{"parallel_block": false, "learning_rate": 0.000587, "lr_mult_qkv": 0.5, "decay_fraction": 0.674, "train_tokens": 1379000000}
Each number is 128 + 32 x the weight over its row's rms, rounded and kept within 0 to 255. Layers, rows and columns count from 0. Numbers have three digits each. The size before them is the row's rms in percent of the matrix's.

# layer 3 MLP up, 2560x640, rms 0.0254, rows 69-175, columns 192-255
103:087107085136097106130162131053088163128129100155134097159126076081166144174165133081123181139144128028079157121091154171154165082123118155074161148181174136165126124134120099088092092170132115
133:108173165129150152187142057080144157114099214119155177154098159125094134164126126104151138152067118162081119133097123183127156146081100146098165168135081155141137134123100152114090109096149168
097:139193140144119094139119151108096105157152092116067098131127164109175140148100144084176088135056153174107121103162184202164118128128138127174111079096100170078129095162074126061142133162051182
098:107118131169152111112070144117148145078138068169116156127131082151139128127141065125080107129150123164177154145083128117119158141116124123118129082063142138091185125083097145064102127151138085
105:144129164112130135139136146114141125126126136131155150145105143068091125165052177090193138135111143159086170159135115188122116149134140167121145102121179136127137094155163150136096183097166123
101:109181118097120190146108109160106141162081096138170112187080148142116147155087150093103165160151081118073141100120137180150149153110149154112119091089137138145090118149098143151123165136100156
099:109123140128155128120142111123173207068110113150151155125159123101156105156163136109114111142105159106114129080143108096149163196120203144137146121102169162176127160136108203098131151116111150
094:150125143146147095126078172171187086112126168139081098106094129123153157184127123106128104114101089122146180084106169168099115133101134166116119073135128164121207190135136102116178100143102100
101:108100171133116108133128143173106124163149110101116134113153167141151154128168127111130129157106115148146084109133157190095162130098143102158147101179099107117180088124132197136099106089089109
100:143105137147130164081154171100160178116147182189116178086110066106128062159113132147058202100093123131110152118106137104134244184120178160182187064094169166073146135127149154129087159098148100
087:047102162122056139122130143108105142072146095120144154127107145067133108148190163087131062126073086082128107184108137102186140148092092105088095150122148109074092074191078129107103120089187227
097:126111074151120139110127143175121149145159157074094175137188110092078139104128076090142081051147114115165117067173109146137124185058142177150140131137114144106132124161185137105092082139171183
104:084136142156166112144081165135155152136116150176160153093101176129088109064143078068125107158126108141101121203090165131177144114145116091105166101102103157083152196129144125118125188157099119
109:107125109109097152123126152064115156120109108069100114134087148107148131078103134101179148201114103103110080142131169165083110147073137161166130109197129137156177065127120126087099154132088129
098:117126154133121139147095092107097177116094110121184134088046098112140112169141172070140113085147120145097103157137115155086107131100093145116120027124151172121089141166118131091117084151109109
102:118083182111110138121143207107163190141123114162167092116101127139120136133133125121081135167076122151111104127112164132105175202148074119089183146124138140110111105093121155094152133098114080
101:135124175145053116165108150144117107115156150153106171080158085119076140072122148138091144154113160163097054203156119144142178147133153122143103199095098140104134096129159167092163098156121130
098:115111130171126110099100137065117135150159167134099172129158167096119054139059148131097169095100174101073035097103142151168081080137145102114145201128165184129101111095136197079165123099169159
106:115114135168114125105134157138146107182159111141112086106124129138116110127061122082123178155152165160124148126104109155145090134139133119093216126136145192131158157082214160128211115143135160
103:087177118139121138133116144121069103154146164149101122118129099054102178159147166108147123094065159119096169135139136148146169105124149129094128075168134110151143107200122110146084132154098083
098:133109115168129189125121200126089124143145106109146131123126152094076152179151116147104186203130158114091161063126120162135089127158180109154148133069125196124087132178132119071110127118111157
106:112054144157183163104106134116125134144138107161115120117143164061119143179085150114168138147135112125092086142121145138165139119124126190120096125124081142146115153149146128112104140134124138
099:111137163142110181205115152143116105124198144111108153105156087145082155130062109131162118189096175198117117141104170135096162139134102183075131108080128140158101164089081104201114065181164163
093:140114124120135143137147168097172161079112077189180117100108117111111173097131149083135179112117125110128167110100134097088142153142122149118093180125166150121094092097164121082121156137125144
106:142132054130147147159140128141157099130120124098131192071100109072145163163136167078155199117153121172130107123109130156135148125163139118096147130147119140134096121151094164144166100159062137
100:135116166138120166142139092142165057097161185082126112145080132122123146167109113145088133143168131124146073116092149104150074085153154120159135199097096178121077111130174187157145161120117201
102:095153162185192136196163170147125180130133168104170151108139143094092095147168164171096167215070105052056152092098126192186133103075122125095168155148080115145166128119110136140071109147139146
104:125146065162142136128141139158132102100183104160126136160167096164176106145105114141148097123146142140142151107085124147158134122098140093126209162106100131141085149169167126150158097135119138
100:184176110138120123140082119135162134166149141165174129146076168120145158083152078093083185177086113081139086144062127149095111115104168076121116077096142135136107105135148134122139174153108155
097:113151184176098164162096155145182159120155156175118149164086131107141115148122141115166062109071110161138124126147133143185141148134132158162123146143123102159139110174143130152156113138151098
097:135150145124184089170138169147172107107149139117085159173131175179103158104125150093144155097111080169096110132172134162111080202123166153145140137173152106069157071139118154155175082086085122
100:093138102100116206158129094118094122185122115129155126106071105119137143155127118129094191195081162137052111173065130125139092143128129114082170118118071148168131147138112084099139119107083180
096:118131110127119118163151139111120224123154167142180128114137142136175086108149160137113103169099130146131089144149158058093159147129190110167156136163054124114101171123125142134102077162088145
078:106139161104147090113111164106141161143109191128133132185149221129163088155114128154123154160127119158138106112105150101194115147142107108170218114176148198117096150117119156075174127107063095
101:119150160200105153136119100139132167149111113111135179102137153101071121153080141127115087085122214105151069082106140156156103172139127138123156106109162149082078102133212130136184144135118118
099:091140124192120131187100131131162085127118137190124127111158126155105124144123145119081126145142126104143121089140113086122131118149185175176138084033113111100079166112117115129142110126073157
088:072137108150191098124092165163144141129160102156149154152129113109067128205088201164149144080066090109091124141145163150157112167125148199108118148148107148124163161138098113122111145152105168
100:094085159135142134198125090097148145120170117159140149156121136102126145130124078049092187146119144116073095169147151132105139130153152084173123130126178103123125116118126169097101085123130149
101:080157085079169097113115125134173147171203123111157149076150071154112111107105096070101178200120122107109071177132130115141105079123086153134197135108151131138152124116113100093117145132110157
117:081168179110146183157089092114153142112142189131124111099114156160076126133096128088179119169122127163087163146106110126133151129110128079126107132132097125170119120170134135124061150131081187
093:101096146155118136102106100049176141152151095104154144135087153137119107147150122123146109096145199101125182101179099139128168215140122055114121161071127155134066088108137170086130183146113085
094:099076139137049139100134155092142097163124095129210158104138087117115127187157165104126117148103112165098119159048149195148153171163115116155129099160129149160141136084105131101121102078085110
098:116145149125126127160162134142084083123138111104096155041086134117101170111140223152151118145135144128180132125100134158146115083111084129172144175126130140095118082164105087123172125152106137
098:142164183145157154117130172150173101122143145176105099146105158170127097103158055156145155156114072116134106122149110191106150116139130200173164161101130155119141092176126148126108125170143071
102:140165159116217115128084115118161156124167110114102132092143107120142145087128115124121154099138083145143108106113118087141148159157090157152163120081094097130085142147184139194127164182155134
104:092118143131086170100104105096104205167158197125145110039085114127114129127128148132141140108124139199089123159122111139136100173100151107141146134117170123057176125185089090111188138151103167
093:143135108176073088156114151167132145138105101170158139119060105153136144127159158144162114129068142127031110137088102188179144162140159129095153103167172142144136097126105163085092063125111159
097:128135139104137107145129154128135129126164122104232173093137100107149159087125126114117138099172136139081199178108105100072158191133149072187165229121097097149139104135046098116139129155118170
101:106140075170146066134100103118168129088210143126143167186157076165166110150129163123110126157073195068106159112152145149139080114154149130140166125128091141119131118170153085100138093103116126
100:141190175091136097202105143034106152143098133167124167103128129128105158105183152111136131138112130102102161157135143145128151152137104126125123139135149093105148135134085192176114127117127103
104:144078138129145157144147149072137175169174207110094148082107152176107118148128138107137081120148157077144129149106147092065091171143148120094180115091167215079169102147083153109157089148138090
085:167072065148066137133148138121124112171166131161120136092157141106101039147143134071176129142060180071091123119124105120124143078119107152127109141128087097112189093111084176107096142188112180
100:083137165090113124118143186109111135114128191107083144177168151114138156150176168080170116159047139155138096108113114125061162151119077072083167115092159150113165094094186137139129167145139109
104:084189091160047132079153137125172187120180141060082205102109093104127119172095098119055133133142124139118116103132121089129129199127133138095151076124123131031111101113150166159175167089118107
102:151101106113129090156116177136164086111123167152142121099154139125115144132108151138183154141105211144095078167132112153112100117127111135117102107097087129142132147124118161126104101157063171
103:053096178153196151113093111114153147190122165093181112160101120096108147177059107130144160122153135197111148088151177194140165123080119118111129119155160212101153104101146136086189154097157142
102:107130157162098145111154095099119085119185119148103124138116107111106158128081177088155106102153205172102145120140153144108100157157187145161124171160153197079146101143193115178187128128127102
105:090120207149127114144106121118141126087143153148129232148111149114114160170139152101144090147110191087127144110128114116147185123074154146068137060108149126071185136154121086108116126086091100
100:128135150126132156098090123116151132162146153118113131174152100141096082095053096139119187106159124158149182135145083107129111146113161086100133132100121123130193064126181141150121157093150117
097:098076131158108084163139104135168152093158173184086198134063232139138164154137099081157129136172120173132139170109164121089142085138118098141100132143133143163213101061172112076118116112129101
096:140141166153120120192117114107130141111165164129133166140124161109074145194127176127191116123143144147095062122133114150142128130111108083102158133053179161084150141116103125140178145109154112
077:113145131133187110144115165146115144111101182147146122104095134117106108123081115138149183184165116057111201095100095117134148210085173106104170100115179104138134171151137122119135153059065123
108:056118165193133088167079149069150150157140174143176214189112083109091118102145141137083127148098138114077145169094177158168125120104138185107166121154132129114174120145150128149134109145093098
105:111193153154099153111146125131077156139171140141163089122109119165151150124123109084117111167087112151059181129089116105172132143125155125126120095078103149122152116086121146117092080113165118
089:087104157143167152126155111117123146177136164153157104132092146113099128154113148124135079105083154103112184107131180097107128130168089083094199099142132170139101112122127145124086122135098176
108:148125067138108171196132125117204139143164138140107114121098159134085168156100105118153142186103160116077131128117116121074109143112111063117091090141156196105093150118137137093129092183109115
094:147121143151075130119132125109153128134150186115148096093124122103085086186096162124093114180060185139058104149136079177135152167133164144119111146155100186115123146133190142116144118152094126
100:135116143118079185159134152149130198081110120147170163099040100131129157116120115106150197079157131120080102141168099109168162143062100103131128114087130092106074113142080168114142094163127145
097:116135155123109166123122129113079105132142121063057140106105083122113129107125135132127143093129133179080140176154172169110165157094149153094178145088116156100147102134130173152114199118199189
097:086091084153100097099115140159135179128176162069158109133101139106071150088110163118121097122133110074131103151195099140134141107147123065152127128161162110165140101137058181131116161138096080
101:122158108175082166183156126126068167114072133168088141095084146112139181096122112106117153138174156161133149139167106117138062116120152096138177146169145148151096094132180176151140108106076120
090:089096113167094134135118150122111139122119131151166128143153082144155129161139159147159205166111131142095137093097137162104143154149097141138170055122128111151162159150125123167167122141139128
111:139147132131141144138116227102112157161108163128120173157149115105173127087157077102116099142128169110153104137156137098089127155137101170172147119129093105136122113112115132106126096052165094
097:125109137170097136087137119147138095100122142145169099120134172119110100116214092105128195181121194143121123099151096122185161168148077115148194139089115090161081150146129145147151118133117152
099:095180136153205137202083140127207152186129109137111157088153149090066150127120066071112150101127095124119085094089195137148151141137082140138112101095134114142140096113146149126142102115116133
114:110120166204073110121133158147140092150112162075100144122137079087128131161108103141102172155116150097092096111123193167198169133193140105128161135109149129114102065108162110115128179126138166
078:135096149124137124125194092171077145161155111111098113145107168108121138134139103091097133134068100102117142153086117112156131142135142066189141102154152109103150113155082088104093149147079100
101:135108081115126102142119097099119176142122097141119137123111118190128166116065113143053118154142113105153135108138119210132136226146108090114122125162106106064140087125114129153130145139141127
101:120166106128134147077132248140170112110119132170132105102109151123120074082081136153117123132084131176110135110121096105125091126136180149161112158133120156126100085188155155122073056157092113
098:113215166173124117150176155163158170161132168161118169144143101108060194121138186104123144135125184148109176165126167143176143124118178166141114105136149109146124114141157147129175125140053072
101:158114113113131117155144111172136111094105183129136143076157100165099106134108125106157152142129185118115153158114145096134070177134188176094206136135071140147171090082129081107146123130083149
096:108123148145094151117106168120147110085107140133188155132139071118135121069139148165126207169127113109110132128122212187156127170113185150103134102158168093123133098106099135153167078138144107
096:150134146155095175117125131081082174096110104108212096110138131074146119124176156084160158077110081132106106124094150113140109083126145122159136164103158086129138160083154169144126118187132141
101:088139141103120150142141143134093151146252148073115154101128161133108102133100170056149083137138130133136074150134086101167127134104158131093112172131100182141110165185114144080108153140122163
102:128195117153105182134140109110119158136129127139198129114132117105116072122152129143132151200110092131167052077161144148155142098073176105207086171133085202155066117165122144061179071073161111
105:055134134158166116170153187129151089144147208158150198158186071158154169155103179069137095108079187083126119169139123167091136104129162097111112137168133134135116136103104162106105111099104161
096:122132113137105170117076135144152109134121098102169129087132118117131123062146104148165191137122141155125100127136138137108171214080112173103129122175107091125169081130140112150146096098133118
101:133054129167045153148141153133125161122113151183113125130058125162149141116125105089131137119105116170162120111154166073137136149172107097089182159051108176100170122128138178133198143126101152
109:122110130141132128133142112112107111155130126102136160135097159112132142108141127102075195186165145073144085139110111137068197119150132174073191191095188150162060130119116138144182146156128097
106:122151142163082121154114105150117092096146165149110130107063151142098094095156133116110153076115169133099129151148167094161161151171129153110146130060108130115119129108097153125145143177113122
100:098113111166168116193102104100132142140173110166175151186090093158124187140133127120145072187133122118135176129145168144090110115161169170147173108152116149094123073147134178135142111088096147
108:153125156201096118174085145152087149161098077157179178134103165122129107070155138118100157066075152114113146167125144130163154116126124077128082213161137119135121160095087133168193092157154100
098:129165123146132156134095105161163090027128159063159153070146118126124106110106143131127120112150091140132117131112114043109118153146137121107154178117194120153121129210085135137067163152136118
098:084154103097164142191093125071117098165167155178137124132154109132083160096059159137153137081131097121167099130105182101100139144088100090115121170068119112121078110135147124188117173150138171
095:121101199194174136142037105123082140155127112090175146051102080115060139155130122082104121087092115108109116155144123141159118103075103097148143123156117174095179118157167138166136150155163138
090:106127102148126162202132109078102146111156170161107105109073140114099130137180168125170127130188095178155149146045164122083131142092133100114143108136102120197085127147149091100148083181069138
107:149111072166073161166158092102111108064160168154142096063091123103115113110112142128184083136111205153087105119177096122102165111115139090082174094103143176073089070142138177175108128146085127
103:089128127102147130175050188165045131141188158163133131094057108160134146140046108129113121162090143091107107058197122138110145154093111121180145131078123079100139168105147130197149153150095103
099:173122059165112178164106101066130195106116152143105094163063126169087102142071157112104112127139154150134084120128109103154161111156121132132174097075117124099116111135131128090119112150167146
106:109172135121074166146124117086219127144136085158155137189111125096113092138185159103145130152107088170058132166106173108151247094102129090176098119142102135100084120115148154122098160163118176
085:159151139170067134113118164075106154136139135080146162022118117114102099139197118106183164110154087106144124200112123142104204111112121186155169104138115137119102149115123139114105114209158113
094:129080101110148085126120175090139096105109138083096104099070116140156103121119151122119086137113081051117117164197111154090108181105135132089181125163105118092164099120092168127115081160180113
104:094163112156173108136172114164126140159126095192146169098083131171065134161066167129179133170102102130125141093133151138121157129076160153107112136156124102098179165134200143151111102139137143
101:151117169136119126174128166122141102186152148142131105097157160125145144123098142142121048143099149168145089151153107130160116167152135107131125129127122119120179142178108128122135117096178110
099:097124109117133112116156069156142145159254122143140205158146187148105153133057105102128160116156141159132116169106127135149115157191159125066108183132151159171158164135121186114132138161084126
106:077115152142135116098105125131167113126187159157165165161128121141130101146097150026183144174061124109105084103113156154095133176130090203141106154127107107097156110117136120129122109122191112
106:156167167133087182105137121072128116090170074143120114173133155143125183087099171163132117111097108105111188063126096133156125106116149136131150139131119127135120127171129112127102098130114162
# layer 3 MLP down (transposed), 2560x640, rms 0.0217, rows 69-175, columns 192-255
106:116141128134170188194169116112167172130165118170122162151161124085095091154128087153084118111151158133090090116071139172117134127139157079130129173200104128136137127193098121139112099102121140
106:111133152132110139177128099053128157113000135147176186115123137134103151135151130081153146113123146131104113110110158142146124160112000121114155158136110114147094100124084153138112115134131158
094:081130139149132122074148108154121155104162174160067073137123129102129120131156155161153112090178151117147189117167148095099100164096144125139121106110128104149109126132103169170125123125104096
100:162133120117095126105135138166179130126180121082120124075098106065137175095117151071144080116091113097127154153113132148117098100161112126129083122192092090106154118148164131138135137117128158
105:143132162156095102159135155137136134104094133140120095165171087108073134133119116179117100066191149116105154177114104065130171133166113133121181129116118132157124130075144111091113162063121190
108:089099107149125105098147139150099123134166121160171097150134131126186178107106089120145110142143118172044110211188098082128110146155106095114147120142161101149128081089114106162153136118129134
101:130090150087126116114115193148102105104199167130100175162138155132146164117097108189147137127173153133155132106036107113169112082138101137127101186156095123123095133156097175180140076091151087
098:147154096154091137106155131109115170164171159161153168198083099136111093097157112155132129164156132155121138173130145098143155140089094052122149161152121118145087064174068137157095100151130153
098:134119075097159095121123167142156159194186113146132144121037083141090128101127128155165076169113115147113209108107131125089133169165099153132083070105152115153136079154148137131111138163134132
105:144083161110108145132201110132103086103185195156105116134098136124129107133168045158135150125104103137153155119186156127148169140138148133136103113094114140147131174117099090161107146143189106
088:046151110147106210097136140158142108123157108122152157109088099101146182069170133124148122030110082133187141133091194086131149080107140113144117095090078055145101066116166157143129176140147151
094:129135134130143154112157145093128090117180072094150098118136165120077130085084166121125138134085092136128130119112047114146138096181118128153150111067120109148127126135172091101125159111135101
102:104140121126150133106108150102135122188000164156114055078110133112177167142120120111117113130161144132111126159125096115123117084144109107101108146153144168078174118137123175118187127194074123
121:093077146124160130120116141094120077121152090101087087123149117090184159148139094106088124142083076109137124150186107160082095124153129145106113141123093142096151058102126148073113151171141138
098:140126169100158102188177116126076143122220089121082165068107132176139161075100160117176125150130134108142147079174155140099165134143107129082085128128110124069083119156165117109099163120145146
104:093118152133116135132076086107157124168187128165102122123065133139164150143119139072167199149143097170110150177191111125108186182188135192101135146122169109122106126104117222119155122148096134
100:126112107074157134104084107131050109128105104122166110145106169109131103128127153119137122096096077111192136100097149146146127124121169154131156136169092157133117119091122133051139118173078148
098:108195136164146200106170118133124119125183089140109155120178157140180116177107105118176137162157117141131118103094096120119114188105104141124118125131128125078133136142176086137112163122127105
108:131128114119057089100120115105131113129236122129157131126101138163084131157104135085176137121139169100162098174128141139169160161119132145143183083162145082109110128146148107173141100128129093
111:149069090095192110159186082122149086092186132145056138194117103188109153084175111136087060164069168142167119140182074074115186154185187138095179162116064066083141107132131106091081087133133118
094:032117175092171146173144090114174131067129213173095145183201160088154092090160113123165094132148155191067158110130091083154091116099164110077123132130106074139139110105163180132117139149175183
118:173137122147115124110197105189148091148176159169194175138142146185125052115088119134148086082140153118125106106151138092116093088148196143153088078144082146147169102173164120086095092136139084
099:065112118160121136093129109115106118139181156118150127193169200099119067089149081096104133116092118120171162113101143137143134127111186108138095149156093102139061063118175113159079123146102098
091:123129125080126102172146163104092089118118154172090136132172152158081161146070153131140157152176126116077187103142072096087148155125146085120078118068095070097107132115134156107144076105164138
112:115104047068144142133115049109107121051201112087129089152142106166125114141130127175143129140128143084100101118126124095127146086110163160113127099109094156137100179134134132142158111089119145
100:158105142158136112078107074121140131135201143163132104087107062180078150117135161138061109108120092155158153133142130063125209117177168157082067148122126154121157123141081127129158158088164156
101:121157088145177105089172154114207152122154118135159143128122150085183135136102113127172192120084095142126173099167107148095085092159157182126144098180130082069094117159116143096093094136158111
104:140196116097082140092124118156164099091194181133087059128129096166186098162181121096114124110170122140117111098096083151164120195095103142085133169094136122152097103150144167101109169150102038
098:114131105162069096087149156089118161033188133104100116131117087118209145234102110137105102126111111078061125125109178165134136113148176062112140140045126177114163096155139088142129106128111076
094:140106160160156099160083128135084056158064164104155073113129150162098140143105114050091148041142159183097110113125216098142130165141178076116074107121110195166139143143094111115155146076144126
095:097113108111088088067102131087097109140172160174153126057121113125115050086130047209149173136135148163153094128138108122158092086138132115124099172100155101125138113106151136098085134128159124
100:077093073131137073131112147095063120088035100139182139067108147175083115142125115102201087157137092128176129119112173086112120116100072140157097106112193113120137083121174110120098100098125117
093:165125151179156127123100155118098081114135079085109148105150161116167150128141122140154117058176076142103121147099129118160183152125105182183137111160182094160194176166117096167100100109132099
088:157122101085126172161091093119100118117139145111176124110117094169171123114158125199120128082216071111117123140154163116131065125145170169077167103090144149125120110103124098144186131110102157
106:172102107155151072118080146115117088160176136080089041185137170086088114119080127117146149151125135183110112078084131091144132136095174139162197147133109091166139121112145146173106092068160115
097:187134134161111134114135114139090090138139094150128102103128101086104164114149159145152118148158131118152157090120138140126162162101132166148151118155133125155114167139141148147160085111160165
096:085128095158120133111144123080127108159150131143143119160125091197193117108147141233166144152124107163099121180142149092176108096152125128190090142174140160211106146131136119116155139127117124
101:114123170058082055147117128143118158143095117098128078128145174206120147102145125117145111112127147169097141129114160099136097087114130157152171146146114130125114136115143132132147125174129095
107:096148098148088113132167083206053129114202136102067153121125112151149129097161235120148144085136116157117131136138137092133161148159153069122136129224144180119094116126136129155096096113087085
095:115124139137073117109099094125117161124000131141127172114129116155142090102120144095177126110151138138095139136132122098156142163137000098134138142133142107125171119117099170137094145116101117
095:144160087163178062139131120120151119101132148169097135139126148129095181156139094117111168116156193166099159116119166134141134112169071151096109174114144131146168154063148133124128120160177100
090:166151157135138119138094157120106127115134145084116154169141103137119124153188137104070097154130088138110179190171169108157153138096110148144056084102143131076189124110080143157120072094161075
099:053137137130152134093142104149115083111162163144164096160157109179158172115117066068150124116180107131137143124071115139101112107170120153183160122199159128152143107081091110089080154210100103
098:153138104165110121183143081156133136145177086121151135213125167120167190116182119151091074091097173098114189161096110156135090125188123106160102114080125129156165097097122115092100132151147130
101:190115108141092112160161080073097165130091133143179089175191128139122149100131102089137084172112137128147125156142148110113112191128116179139148065107085101162121141105062106073090148061103129
100:129164142137173119167098155128117131102113136098164094118103122177121181074130136126072139153072178112119144115129095149142136145099131108100170163145138045104138139110138087113177103163076196
085:165161152152157080124094122058144106125175139092188090152084116158114171161079072126163121158153126174148122109151139060061153105091125128107126091157146103108116160147093187108084149082148164
098:072182197091124094101119128071128157083156186076120168188129134128090162179097067122174130120131130148133181064071108105140155080161127154138131149140146157098146153159111099118112089141150123
098:119158027125167119075140172083084133100113159093143130140113078192145133172104086057137121145089114147113103156083138115161155155055179164142137152144130186169122131187153134145144124127126146
103:043027171106127137121178167086122071134000154127123093144078137124100137109133137098157097123139179097122123164127194148146112120123078122207128100053154137129109151143118141114102105169160128
101:113159133100046099140158104090088175154144142093134140130149157118081104133112220103206112037125113149144148172137191166188179139132122140123091117127157119104128174094103107082129132131130100
086:160094126192144142100112086108114119131114104132112053070132101070105072097162132154119152106106119103170102104164145155162100153097188220081086144128126195107152057088121093104101180163152134
102:134095140166129161073106137155121111126115127105169137098158131096162083193146123196122123138168161130102140143120088149144145059164175139147151092079144083060108154137064057110115112190126157
104:139121081158116178162152091063068114152134103098110103105063146150126198165128103130154142121138097118111165166159182151171096154093142111077152149159131125110076123099071150123195127123145135
104:143144074057124145094094152095123120133044206125078062106149138197118122132151121120131145082133140096097148098152148095123137113110055062210128168153153093152104182149133177151130131142154190
106:149082089113104187116056155101091106166055085136152144140144181077081121101122192072142097147154196096108191147126123114120178144198059113171160095117107119107113146160143113108116146119159175
103:184163098096114103127175186138148146102134151109030116111155091138111176088125149127102148104135132121077121123118129152125110108096102119132135143089116164109103201130116125066120115145074107
115:115123120162149150114140109146206126129153141149129170168109117073143090162134171102099142110098105117149160091166133147110117122122143179160071115174169125155141117130124120072126067135138125
099:110169118166139152139132100128156079112168155146090091101101127137134162144155137176167100094142124125201151083112097104109130143157174153138113128162151149129171175189099115103114122105115124
092:095106118117143162112109150148134110175181082160154026200076117117174143153097134143148140097122108176179141147120158112096135105143175147086143129173113158058086098095085136165128121130181130
105:097178071099096146174152171119079151137206083129039195122179129163130085093149136135163128104112120107140094108164116091125134091175155171156122144126095127091144143160187127139114097112113122
081:142100110117096132120126090164104141125108151116142133100145094128146111081153157154096094074118108113158142176185167120152024149172126129193072145140081164142083092112150131148123124146160170
102:148154187101158091099203081123105130083151138108119117163138135130093164174128134148120122165168144134105175099117116170113165138145145138079067093136118104113191145138119095070177125136173135
100:152102133104195137153182076148081127156126141141149193188143072119087149093064126137130072138148102106141130204124158109096145093160143152124102137113088190133081133063116161147128115176145159
090:160134116109031077103167084115115134132089221087114155092160156137157151205150079141121182074161189131129123153197108074113175115148174121155127131162096102122124124072035195117098123186072147
117:131122124129174196191094106167159100139050142109117080110134156153174097106129118113164126129123113150158111058166160122096141101152050066154089125112149100124100142152108168071083098184137137
088:100136126126140124164096099089115106211172200103151121151156106129102121068176085120101092152151168160154126118166126046140124121096174119094172123150152157076150101144170083115119171131105093
091:095109163148069133078103155093147128120161131191096092165139098113083053133145114130094097176119111130084176083082139127059108170103133172099152129101123107118151166119161017138109143150175099
095:194138140148117155171162055103103113128233201097167075104126129166158177144131113118155136188069105138180148107135111130147097141167118174114065148131116075093149121095149118139148171162101154
102:134175148130087174173069123135112107129158147090118133075138142119103123137133136127091174123118141056122159102131093097137125155125188158155127111070141062100136105111114142172057104128133152
107:144174105055090167068176108093133138099178151146144156127120175132115133187111152076142108114130098185113135115138169138139157111160150108127148133101133100078116124153132128127136115131104029
102:120102145117122107101103089133076129116181116159104165107142105169096111150132119140140152059082159133099104164239148086153131102167062131157185143127097121152162092192140165071061147136095140
121:153168146093073081127138101154085093146185102100088179172144078073161112099140141141125078146145165115165081107176115097097155082138132140079140151175150119113084096165122146098139126080139082
095:051139161096164103119129158136132128104150128129160127121121126151085123102094082164094163151084155183127169070053093108127079105092173134125123141116160148124134125159125159119145114140096087
095:123164157105181141115104128120131140126157110113124135152121101101116103107146143136082111156096116100166118122105108132126170123105066065150132180162208088086170124103075170097160160100121121
128:124156092170107125070122148096168089092155116108105171130131091110131111092082084155166119148108101169120132159155190088157178107154178138151091092023144103137113154068091190120097150120127130
090:163113123108082143124104127129121059154139103097123077141086098157134148096106081184100149083121070132136070122133161108130091107115134161105109090067096119147105142068193087116147149110098171
097:137061048137143155130167102123096111144179118111145161121134141162184094093108148081108085135132162114156151103118104176172164192112107119045091098176130107129126155152091101123074092115121067
114:084143080118147132047100079175139143148184193116128087192158200202131142094126087078117148124113103183107142089192115118133130151074188177205115135128119146132127130173120153114093167167130104
095:131164112123169100141179145097108104137090105107196119095137147103090112116088116115123067146076080186118156146101085104027094159100110142194124134115179096134104172086151094114097112102067091
100:139090170138143173131146147131138117177130139142111185123163129176104170113099099116133156137076082170102132081163159181167130124150211100084117175132128135136107161132138117143044101092146088
096:140158175125113175149176074119026157130225088068157101135077125154070123133169160144149137064172140097172143155165097107079163143112160162154120113078100186158144189116124191128161164158150193
095:124123092067167093130140125158178105083108129116107150151178153175154129177107099147115125068124150173126113090121121129157101114117128112105102139118098086139085077132165128124155137118087111
104:154124126172119147067111138101127157139001106168203106160094108113101168163170087225108190122073114116095170109062177124099134144088095124152162088030155129099121123093132106153145096128129101
102:116145160124172172160139159144124100142187139116156185157102088116118166174102102112078161193095171098146128094111154101131127114196103110166107151139137154093104066126114125083151072128163125
110:084097160165116109139147138150173130189121125111156067136136096141219146159119129116108166157134151141129163119152074148103107146102133080087137163135103113097170096171163176127065120114131107
092:090115148126156125123135136168165192143159176080096098107133164084142161127139132117124073127062104149100146093121125117146092134153187135149102176143136123164166135162123135162107114171100112
106:122186094044104145141109127213160119072126164030088127103142145103161082116111150086111178094154111154114171081169137133140117099166137099042120105106100091129109217128172140150096132146127101
124:123118145152194130104255139182161021166139037122106107126149090131172146138088128113080084158192102148142120121128091123122162080120121098143140165100146102162088118183120135128115112118096152
103:210140086108115134102094065143104118081124178149150154108149046088105150136205129126121126168114142122100103095170096106151125094106100087166140090128162106132163122139125156089161077101124180
101:114106107106103132056059167151155135203168100110177141141124086121124136166149183133161135093148139136163088117149119133080183133107170066131114063196105143169138116108168078117111103182131141
112:112118110191171099099127167137140195172195103133184175121191086174123092127145123129121115132066119122130147143079107159156102096109099083108142089191151085156202128121096062131119129126161119
096:156121104116140136127207115101099085148132155128189108136144073135145124065166118143124087193141107102121122134134082123166122066153162108105121120120114138124220137125111160202165147037185067
095:117133083156096145121087162134126191120115109093136100087145175190130107117127172133121114121096118065143125127184102141155129146120181162126111109139140115124124110135118149112079138117066095
093:168079109164121158063091085108146135101249140129112141136132159156065115108144159128149130103082121097116135110123141168103104142177140108117124165162086168187139155120124131096101168089155127
087:155140140110112120126055137104095168169101122119111124094123103109132147123128060098154136123147168107079099169154142107201086038154125106134169129111064088086082164172116124114084163105197057
103:129109071134095098111141126102112157124142104150148133143141098153064116109205134129149071134155175125111108129181086127086127144150139046129180121104099136137126120139169080120200121086121168
100:170147195144147098144133061143137121136109109136151096100098165114138141098139136184136150097158109118143106110091099083178164032208111125120113123099122153175135141193167110117094158133099128
097:158146146127156060164103087179162080123184137147103120151151095166114182120208136135120121111152152197055074126162058109134111141076193132154107080135184135098116074130116137180153127155074079
109:090082129117132219169107149122114127103117202130125093096143150095134125091168060125158162121163107135117064115133089098128140089130130095196110148103125157082117105127125140086171093131201092
082:113132114130123103109181110128157122153148117135182051101140071117183128129152123163117119136154221076088109158164095132146075155109148139099170126159155096114107102117125132094132161167159148
086:129197101081203123149156054123170086131197080175092158100148165122111143145094167160172083114126123169125159148110125112123170132085117145145098136125137101095127111108119118158137128141040170
100:130077120151115116109131099083109180135203093125154117138147169074158105079107142162089087123118167165106072155184076113097120128154135139156043094151127095096060174109156088184137131158125138
103:164124093132113081126143106119109057181171143097148085136117170194136085100146142123135112146163119115098115027153086117091123131096156140123138124109132155139141145160131175100082145165159147
098:142089161138136109155126120076121103124024156125136069125158124131159136150152140066161113099136125100092168141195160123106158113102097129186109138137083085121091136125167162107141134098175127
108:136140113160144096142105173093228090105188114140108106163124116124167122133164068174130051162139172130085130119086168098085145114123139172108146150145220104103086166118124097079168109101140071
103:150116118137150172120129156121173087095164100166132163124146132132167173143140079142135107163178149091063118147162158149164124149142169115094123070121127129148169136098135154146171136096150175